config = dict(
    n_layer=11,
    n_head=5,
    d_mlp=3840,
    rope_fraction=0.5,
    init_std_qkv=0.0098,
    init_std_o=0.0,
    init_std_down=0.0,
    lr=0.00796,
    decay_shape='linear',
    batch_tokens=[32768, 65536, 131072],
    doc_mask=True,
    steps=12527,
)
Each number is 128 + 24 x the weight over the matrix's rms, rounded and kept within 0 to 255. Layers, rows and columns count from 0. Numbers have three digits each.

# layer 3 MLP up, 3840x640, rms 0.124, rows 626-646, columns 160-319
104094133074128163131139108112135161138171095100095148098076096120146150114159138084132137145154132076143106143151100095188147167101135134122183106111135116150168082068119170076161165145153117141143128105129101069162142146063094120143148106154115122136073131099163124093124171152130066125114092115115107136144181147125129123173109132166127138125140143125125178072122094193118090062159134157164035069099141085157157160121102141147141112129126075112141136116181107143079131096095127
137134120121118120135120130126134124129133118130130129126127127134132133126121133128136122133131143135126110128132138117130134131124131114137124122126133124126117130135124136123140140134125125121126129124122128117129128127125124127129125113118121119130122123127129121137111121118129136122132131127137131119129130123123110121132115125129136128116118127118121143135124136130143127130134132123121128126121120119116131133125133121113129128134113126129120114129119111141113117114126132
091092087115068127140124163135152141094161092078100170110154109154117115072114132130157127115116201170147108129123080167136179112130139125120123125134106128171194092154144174100153124148126136093147125097165142130127144075118051174094105117127097122132173147141137102153139131140152077164159130126159141127148123121124160118127126134128130125097128140144108156167100080138075105116104117125148067128104176125082135086090097095097202108161111127143132163120139164149129144149087158
144109095136081142106196146119119110079109129114146134166053117129136222110167069116058067147168146100110154123126140191083173092114138095162157105186122114095121131079125150163127126110169114206117119120114115133138160165151117130140133142163121065156104148108128109153150131101157148103180090143097123116096105143115134122140164147140111142118144200078115171182166109161161105197145087137177160115085118077099174125059108140145109109119153136110175107122057090113179155099079119
135092112135099126159104143108104110164083138122126126120122129122096096126126137127113132101126110076136124097164107104129165144125111148117109114128146125158098126130110108111080142178081116142135143134169087093101144123124164166131132164136144144146139134118116143130123128132116137117131159106132146128133145181186139155118086161172173113112130107146071142109134153117112160145140113133114113115179167130157115117141122144102157134143125155120171138175087154120091129137100158
110130127103138109175137128147131135163149140130139115163134120097135117106139143171132141142154120147157132141133115117141129111134133059160138120132131132130132087102117116135134142151101118097128125114125140096110134158135147127160129104142090174110143129110129145114121074138133149113105143128120115139114143144149152112096137130119176112113144103115123124122154126115134141149131114140133139135128155110160135115109158134112122113125123131129122145140136166127130111099125127
149092132169126118136141168139119137098101162095139117114161131134133093142114093120115104128157101139085139090112125140101111127142153138157142118077131119104153167130156115130088161152168166122145090155115099133128158128132135108095101126179162101105127110098114096175103092153147139100136103137125113141140149130091083085139157144122146157172147163145119123112121110127121140109136134119151141131127143194129110132131101131108131122150162102123160124133100139126131154160101119
131143137130156120128112165158130115138123172093146100158116134106118095127134104148177145107139109092129121123113152171104172116122152098090184130138111126158090127120135133143149107171140187162106094086192109086152102168145114144123124129148139145142139126085104162133145146169110139126115127097079116127154141091132121117101109123151083131116124147092116127154145107126096121128136159145137163109126118115121116080113105117112129144184157116139183160171130155114115117091139144
129122138127130135129145130136121138127123132121131126128126132114124132117131136143121123131110117123131134121122124127122121106125125122122132123116128123129121112130128118122118127120125133130120132132133122124128126130137134129123128124129129134133126131123128141123141124122122134122134121120137129110128122132124135132126125120133117133133123120122122127130133133127124137118126133132123125122123127142132136135127117132138117122131124110140134122119139131128126128143129127
134125129130126129124128125132129127125122125129130127125129128133127128127129129128129126127131126130131129125126129131128129133124126128130134129133133126125128128130129130124128126126126126125127125130129129125128128124128126126124131125127128131129130124126132127127128128126129131127132125125127131123126129124134128129129127127130128127124129131131126130128127130127127124131124129128125132130131133126130128131125130126127126129126131126126127129126132130129130128128129123
180172078132165162152129180165171165134159087119157156132057106107172154118133069110150129106122115128160114115096055104079180111135102172095146083118171141079169091124119133175078127134140103125103121149163127104132108146140124101166135133138096106103174096128110115132131200166110112120132141106159136102095119060156158111132110100092151152139133145147095088074106131188166091141201194055134092091139105133154161105130107164127140099174115154131127097098105146086145149135088133
148127143144116111123145104122105127152124136120106133113108120115116105116115136104134136110113107154148121107108127098137109121166110080129143158122133136128139124128110151128159108136112126148140113152142130136126155119145129113112099120133136106111122112090141120129117106153132151151115093138122144135119137150143154114141130132124108167115136149113128114129132131137097131143107098114117107167126115167161112119111128123126133125116121113105118132132121128142159122123130127
088112065085170111132144093173189161151147127150124112130075105159103137197115168139108086159086135147142134102167085123153061138111075151188105126152117146109083114070144133176186118086153093119147152163140139146134153144179171120165103167149127146037167134131154127165145146144126119134151135160124090174074081188136175129101163107121126175165126135123093088150173111188136089132138114126095109155089102175152165191081105101095123146115151186139186082095078161163107117150181124
135162079156104106139120151157095139127147121107145100152141146127125141134146150155113157138147118113107127105093131140144129131119109084133137090094122148126120131136132124090118106126137150112167143122158120179114142089129136077164088183161126106120121130108169117138116150148130115110139096120105138097152130117153160102116147144163111120091113125116136186099132125160103132116148134136137145098145139096112175085149108168130117143109130183117115134123123123151174160102096106
093119130092094138081107192131116131118091109127118098125122159139124119145140116109137123145109100095087145077140073082146167174123150107171115102162131102079140204086151131152124123113130161151125115122142120140127123108116100138130172124133125165112104136122131113123111138119078067154119100094116133128091119094153110118163148101201199183104158097113128147093152145162090084150119161131112131172153181122144166097094144165188096118101102147075087164163177108132145086145142108
123091125113111104174134117156117117085131112081206138123149176118122122070111176074145142109137081130185171128067192127144168126098089127230101124119114187122141117188102117124108110073203090116132114098110115163129114103219144145223085152113186056132119184130145103084199119064091157167111153137069180160141140129086043059191103057064145102141152152100138174152152145121143143140159144111085107089178177134121108128158092173224163118127067154107122165061131119134113169165140133
105165079160127159162092156199100135089097132132138117132141135145120081124149146172116155092085185159128142092157145166114139119087120081201141147097099144113105114123149139107119162122122185109144142138106173137130126128140155135130168159227177116078154158152095107119095142148111165140093112117137121135091087112111139092122117128166111140184184163145115117154130101117160113107125148097139090093124102134135119230125151113109156100097134123171174128120137174119144139169129146
115132053111152181136117171124084164141122097148098112105122075109149139123065151188153124108128120124090103158148093121145121123104072157094126119128093138168103137128144154136101122089095069072126139118121170120163164088174115108169169130137123103167148096124150191131150111111168176143047122113102155103142159116124147131149153144077124120167130096135147109117108145126118171076151175152111086144121113125079170077107100097140126119150201132131096136114144136089085107151122063
128129129130129130128128130128128128129128125128126130130128128127127124130128128127127128131132131128131128132129128130126129128125127127130129130130127128129129127126128128128128126126129128129129129129131127126126126128126128122129127132129130130127127127129130126129130128128130129126128129130126126126130131127128128131129127130129126128131130125127126129129132129130125130127128130126130130129128129130126129129127127126129129128128129129128126126131127130130130129127127129
141160129093149150125119128123113100124159116133085104119119139091104100106180100109128170152116090151128109113128196132129149096111127123149132142101123108102121058145114113089106133112104160140113088086111069141118153139137174116141156136116172097142115120131205156116136160144119167171120114154138071132134113133159153118133123140170089150151159161129138127121120128045140148090104137174112106133151124145136134174104113116090109132113129113094142080113160159125151146147146128
126125128123127124134118126132130135134134127132125125126125133129135133137128136132121131125139125126133132126131138119134136119134125134135129129127127130127122133121126135129130126140127129125127135124130128117126122125126125127127134133128129125120126128129124134121123135140125125127137126129127119125128134131136129131125128127128127132126130125123126132122129132129135121125128130124135132129129136131120125128125128132131128127124123135136130124127134131131115124134122127
# layer 3 MLP down (transposed), 3840x640, rms 0.0354, rows 626-645, columns 160-319
095104066131166100120168188106151117138152133119178163084180154135108143029117165107143179106150083074114140082192097103120111131138128121145119174152101061146059147114106085129129130124127062119127081166074108103123086083091127161083073148124157036066173161182157117090089075075142056178196133141185131109141123139105125095145145107142184159089053124181091062122137118146225096101080125140141124048139111194072142106148143089116089140184066186119178098155125172125161105086078186
120132136125119132134122131130123128129134121109112130141133132124131128130132135131109126138124127126139127121131129121133127131135130126138118111134133125142124133127108117137124134137116128121129132128124123119109128124126117130124119123124126125134123131111123120129113119126136140124119132133132132130132116129118120133130125114139133132132139122116125129138124127127136127136128121131125131125134126121119134134143137125141136129124120120146125124131123125131131133121136117
103106171167064140129135100101147116086150096104154170120123145174165110142101128138123139115188126152114135165048106144109111149120106126189080134104104151116128133104143176140097163105128192119114124106140112143137139153170114155124130137152105107106100108103126099136112110150100090160118097112101081146129140092122162085129120141158092123105141131133147128110122137136121097080148117090150150032139142123105114097126122192090159094146152147119140168139157122187149141143139115
181121094161106164084085143156123053068145105188131138157118135125115154158143123092103157096121094113083098138167199125148173142114141156161137168147062166181099132146137170135089117156106151119150120152128153127142217145131120130124103091117149158113143168111140121130117180141117120108088155197164130137140175138168140188171133185223121115075159113142127149163147075153133115171133160121130115104078151098094138091082084111107117196098152120124121128119078172135144169153135124
105145141144157130093160113155123144142142144160143127138144149114087083119133139162128148116156113088128103124124112073124118129106100157118184168145146059154104144128110091164146119157151122157133113132115122071109132113175127156118089168146123149108151150082161140115148118137107163127135106128129143137129133132159148109103084151129123110146154152125126164118149129142106109130143132138115148123183149129159112139088130120134119101108130112134107117115129135125133122109132141
141086162141145115100115153146109130158112122105113127131141161085148138132114111136128146118124145151110133113120101148145147113104108127119128116133129156105142122117111099133132146128143137125116135122150147116150154145128140115120164148111127116116121130179093130133152153142128127150146120131113133127117138136132134139123125082098159131107127134135117140136113135114129115136104122138148118148144133137138124137125117120124123111144091117129148135135138131135153120109137162
171109128159139110125132163191155118122130138093118150101125112165131114120145114131129120115149110103133135107136105153135125110129151124122142125123127126128122167081115126129095141125140140136123116133139152138146131186111123121129141117122133104143174113112146111140098141119083087147099133118112117157095149148113127109143152136137103127126156152141110112173085078118094106131163105100180137118186155138129117131157118134138124181114130144146167122122101125142072144156091094
139115095158145117109127170129128130135162138136102136160102130141131128153137097152133115137125116117124116118116167165113131119168118170107206112133132110142099137131177104112111111109151126119142097137124119092081095105186147107141145133099122158145115108140111159131168117140171125145155117154152108094124099096170116093127150155121125124108178139099135114109156142154136101092137111124144165119132168111123111166134110170098127100148143140151117164108135075152131155153133129
139125129128122138124127129128128140134121132121127124119128135119123130129125132127130135121119120123129124131136128124130122122130120127134127131137123123134134122117134127119128126124130139114136123135129119128124128133127132127142126128139133139138121128141130135128133130120128129135119135132131124131123119126117120127127114114124131137121126131129132139129108119120121132117123127130125128131125124147125132138119137122127121121125126123131138132125133125116129128121125124
124127130131129130134129127129126128123127129126129129128120127129131128127130130127126126128128130130121133125127131132127133131129125131125126128122122127130132125128129129125130128127126123127129130132130132129129130128129129127130128126123130125125124130126128128127127130129127129127126124125131126133128131128131128129129128131126125132127127127128138124127124128130129128126125130124126128129130129129127126129125128127132128129126130126131132126123128130130129128130132128
170161111125099097124136196101153113136135065140117163118153098113145101109127136196108093119116119142146109075156139124076096134134126133092152102148139136138145093105056122134123137136165145127116110076094137138101137124063108184119138154174144160180097131073080181125130115154167106184171098116130151115119106071142160116163093123128149134126142137083159131101134113139197102074139159123111124166145132092130163083149128154079117135165097129136106140121123124100179145114147145
121124141113116144156136107113121130165113153147120134147142140113134128125127151123110128111127113145142143106119150128105139125116129118114129108154140149121159110125152128133145102133118137120114123112129134077118108120128118144146124119135140120102151148123141139126111130140120117134143126127145141127131144108146154147118132141118127138141145134132122153132109157137128119148114123127138116155133105169120134146112138127139125142110132121109139140127126150090148133136110132
139132138155085101118110214122160132211091165173180117129094074112103185070066213080147116129084121127150147153137186156079113086156089107138106139096129100164098115097094134136123117142065038118171142190118144165146078133131138111118188121133112087097131120125156080094147121119120159111137128161126129128087049126146094137106128146111134151137090115110167173155091139165087134118116079113104138105106147148073124086169180110149170118148052107129122096127118112108134191142120176
191166089102127111097102125120156131100141126093129116113130103147098160156128130183155103163158110125143160067101164175114153116163112160102155102136155150187101087133164097076081090112139151113135130165159131144131074155107160110114087142173114133142098123133109093128151106152147103132143125100126181129133149141125155111107147171120106095131083093148126152075097148136113110135141137144174121125166094143153163101154169154128069140091137138151089127143113136117124134096118154
096159133118079125135117151130104159154127148157112153137128135179097155140116116122098132122171136123087143120133145152131123144110138123133108161162151114095097130108121121130076106142123126139105136078146090146145119114102128142117138124110118106136127122104138113111134115106129099079141159142156090102090124154110149128132129145155167132116151172150134123116125164114145103158170097116135107114114160069125125168120116161122108120174145130144111109080116094129083127113065119
154090198128119094152097150136111081109132086160120137136149120131120153154124117124151132149074130096168104123145178144148142134106133181120171144108100141103058124104102115118118087051137129171115134130177159117160113129127163061141097130116107184137178088071106176143100110144141172103134118189142108133143191094170126097072102115173199093126130180171168135119130201171122128099112140149174161098133117129119072082133113073135158119185078140100139080104096114107127116072122055
082128129139133159185110154175088204130117109095132075159133099107094096105122096177164135113136216151118224120147135159080194130155157063182166140125176166145097148118111143123101129143181160063126120117155168220166103127142097169057146186170141104102134110102145109138068073135101128063128111087156162127137082056184124084097059101177086111125080140106129138103057166138074135111144110105177136115191111164113085142157161154198131103169126139159201100157128132081176133119096177
073146114136153090117130142102057118123155147126118096115146101142158145151149043159101152204098141101140108121075108136109098152131122158181156091104108142194117118076135118113101169100096092116125150134132104149113120092110148147095137132106117202117180113122129152177084130147101094121151126170155168137141126168081119181104119118132112101096094057129124165102142174161087155163118081088099120171137111104096139120094148138114096061135113142170096150171121141123145136176087121
128129128129129126125129130129130129129128129128129128131127128130128128128129126126128127133128130128127127128128129131129130126128126126129127125128130127126127129127127128127128127126129129132130127129126128128129129128127128126128126129128126128128129127127128128128130129129124130130128130127127127131128128129128131128128129127127130130127130128128129128128126125129129129129127126129130128128130126126125129129131127128126129127126127126130126129129127128127127129128131129
127159114178080186114125117145120127126146133135061115098102151098107129136120174122113130092136101130099119125141153127110145154121160136056139150129141116133093096088161169128103122175091141136136122121139115182157184187176143132161137119120121112100149091149188141150147168165106157092163117161140099118162074066138105138125090153154093136066153113119132074108109095056167135092063078087160141121158090145144091122151098105150056173143080107121153156121184096150186100130155098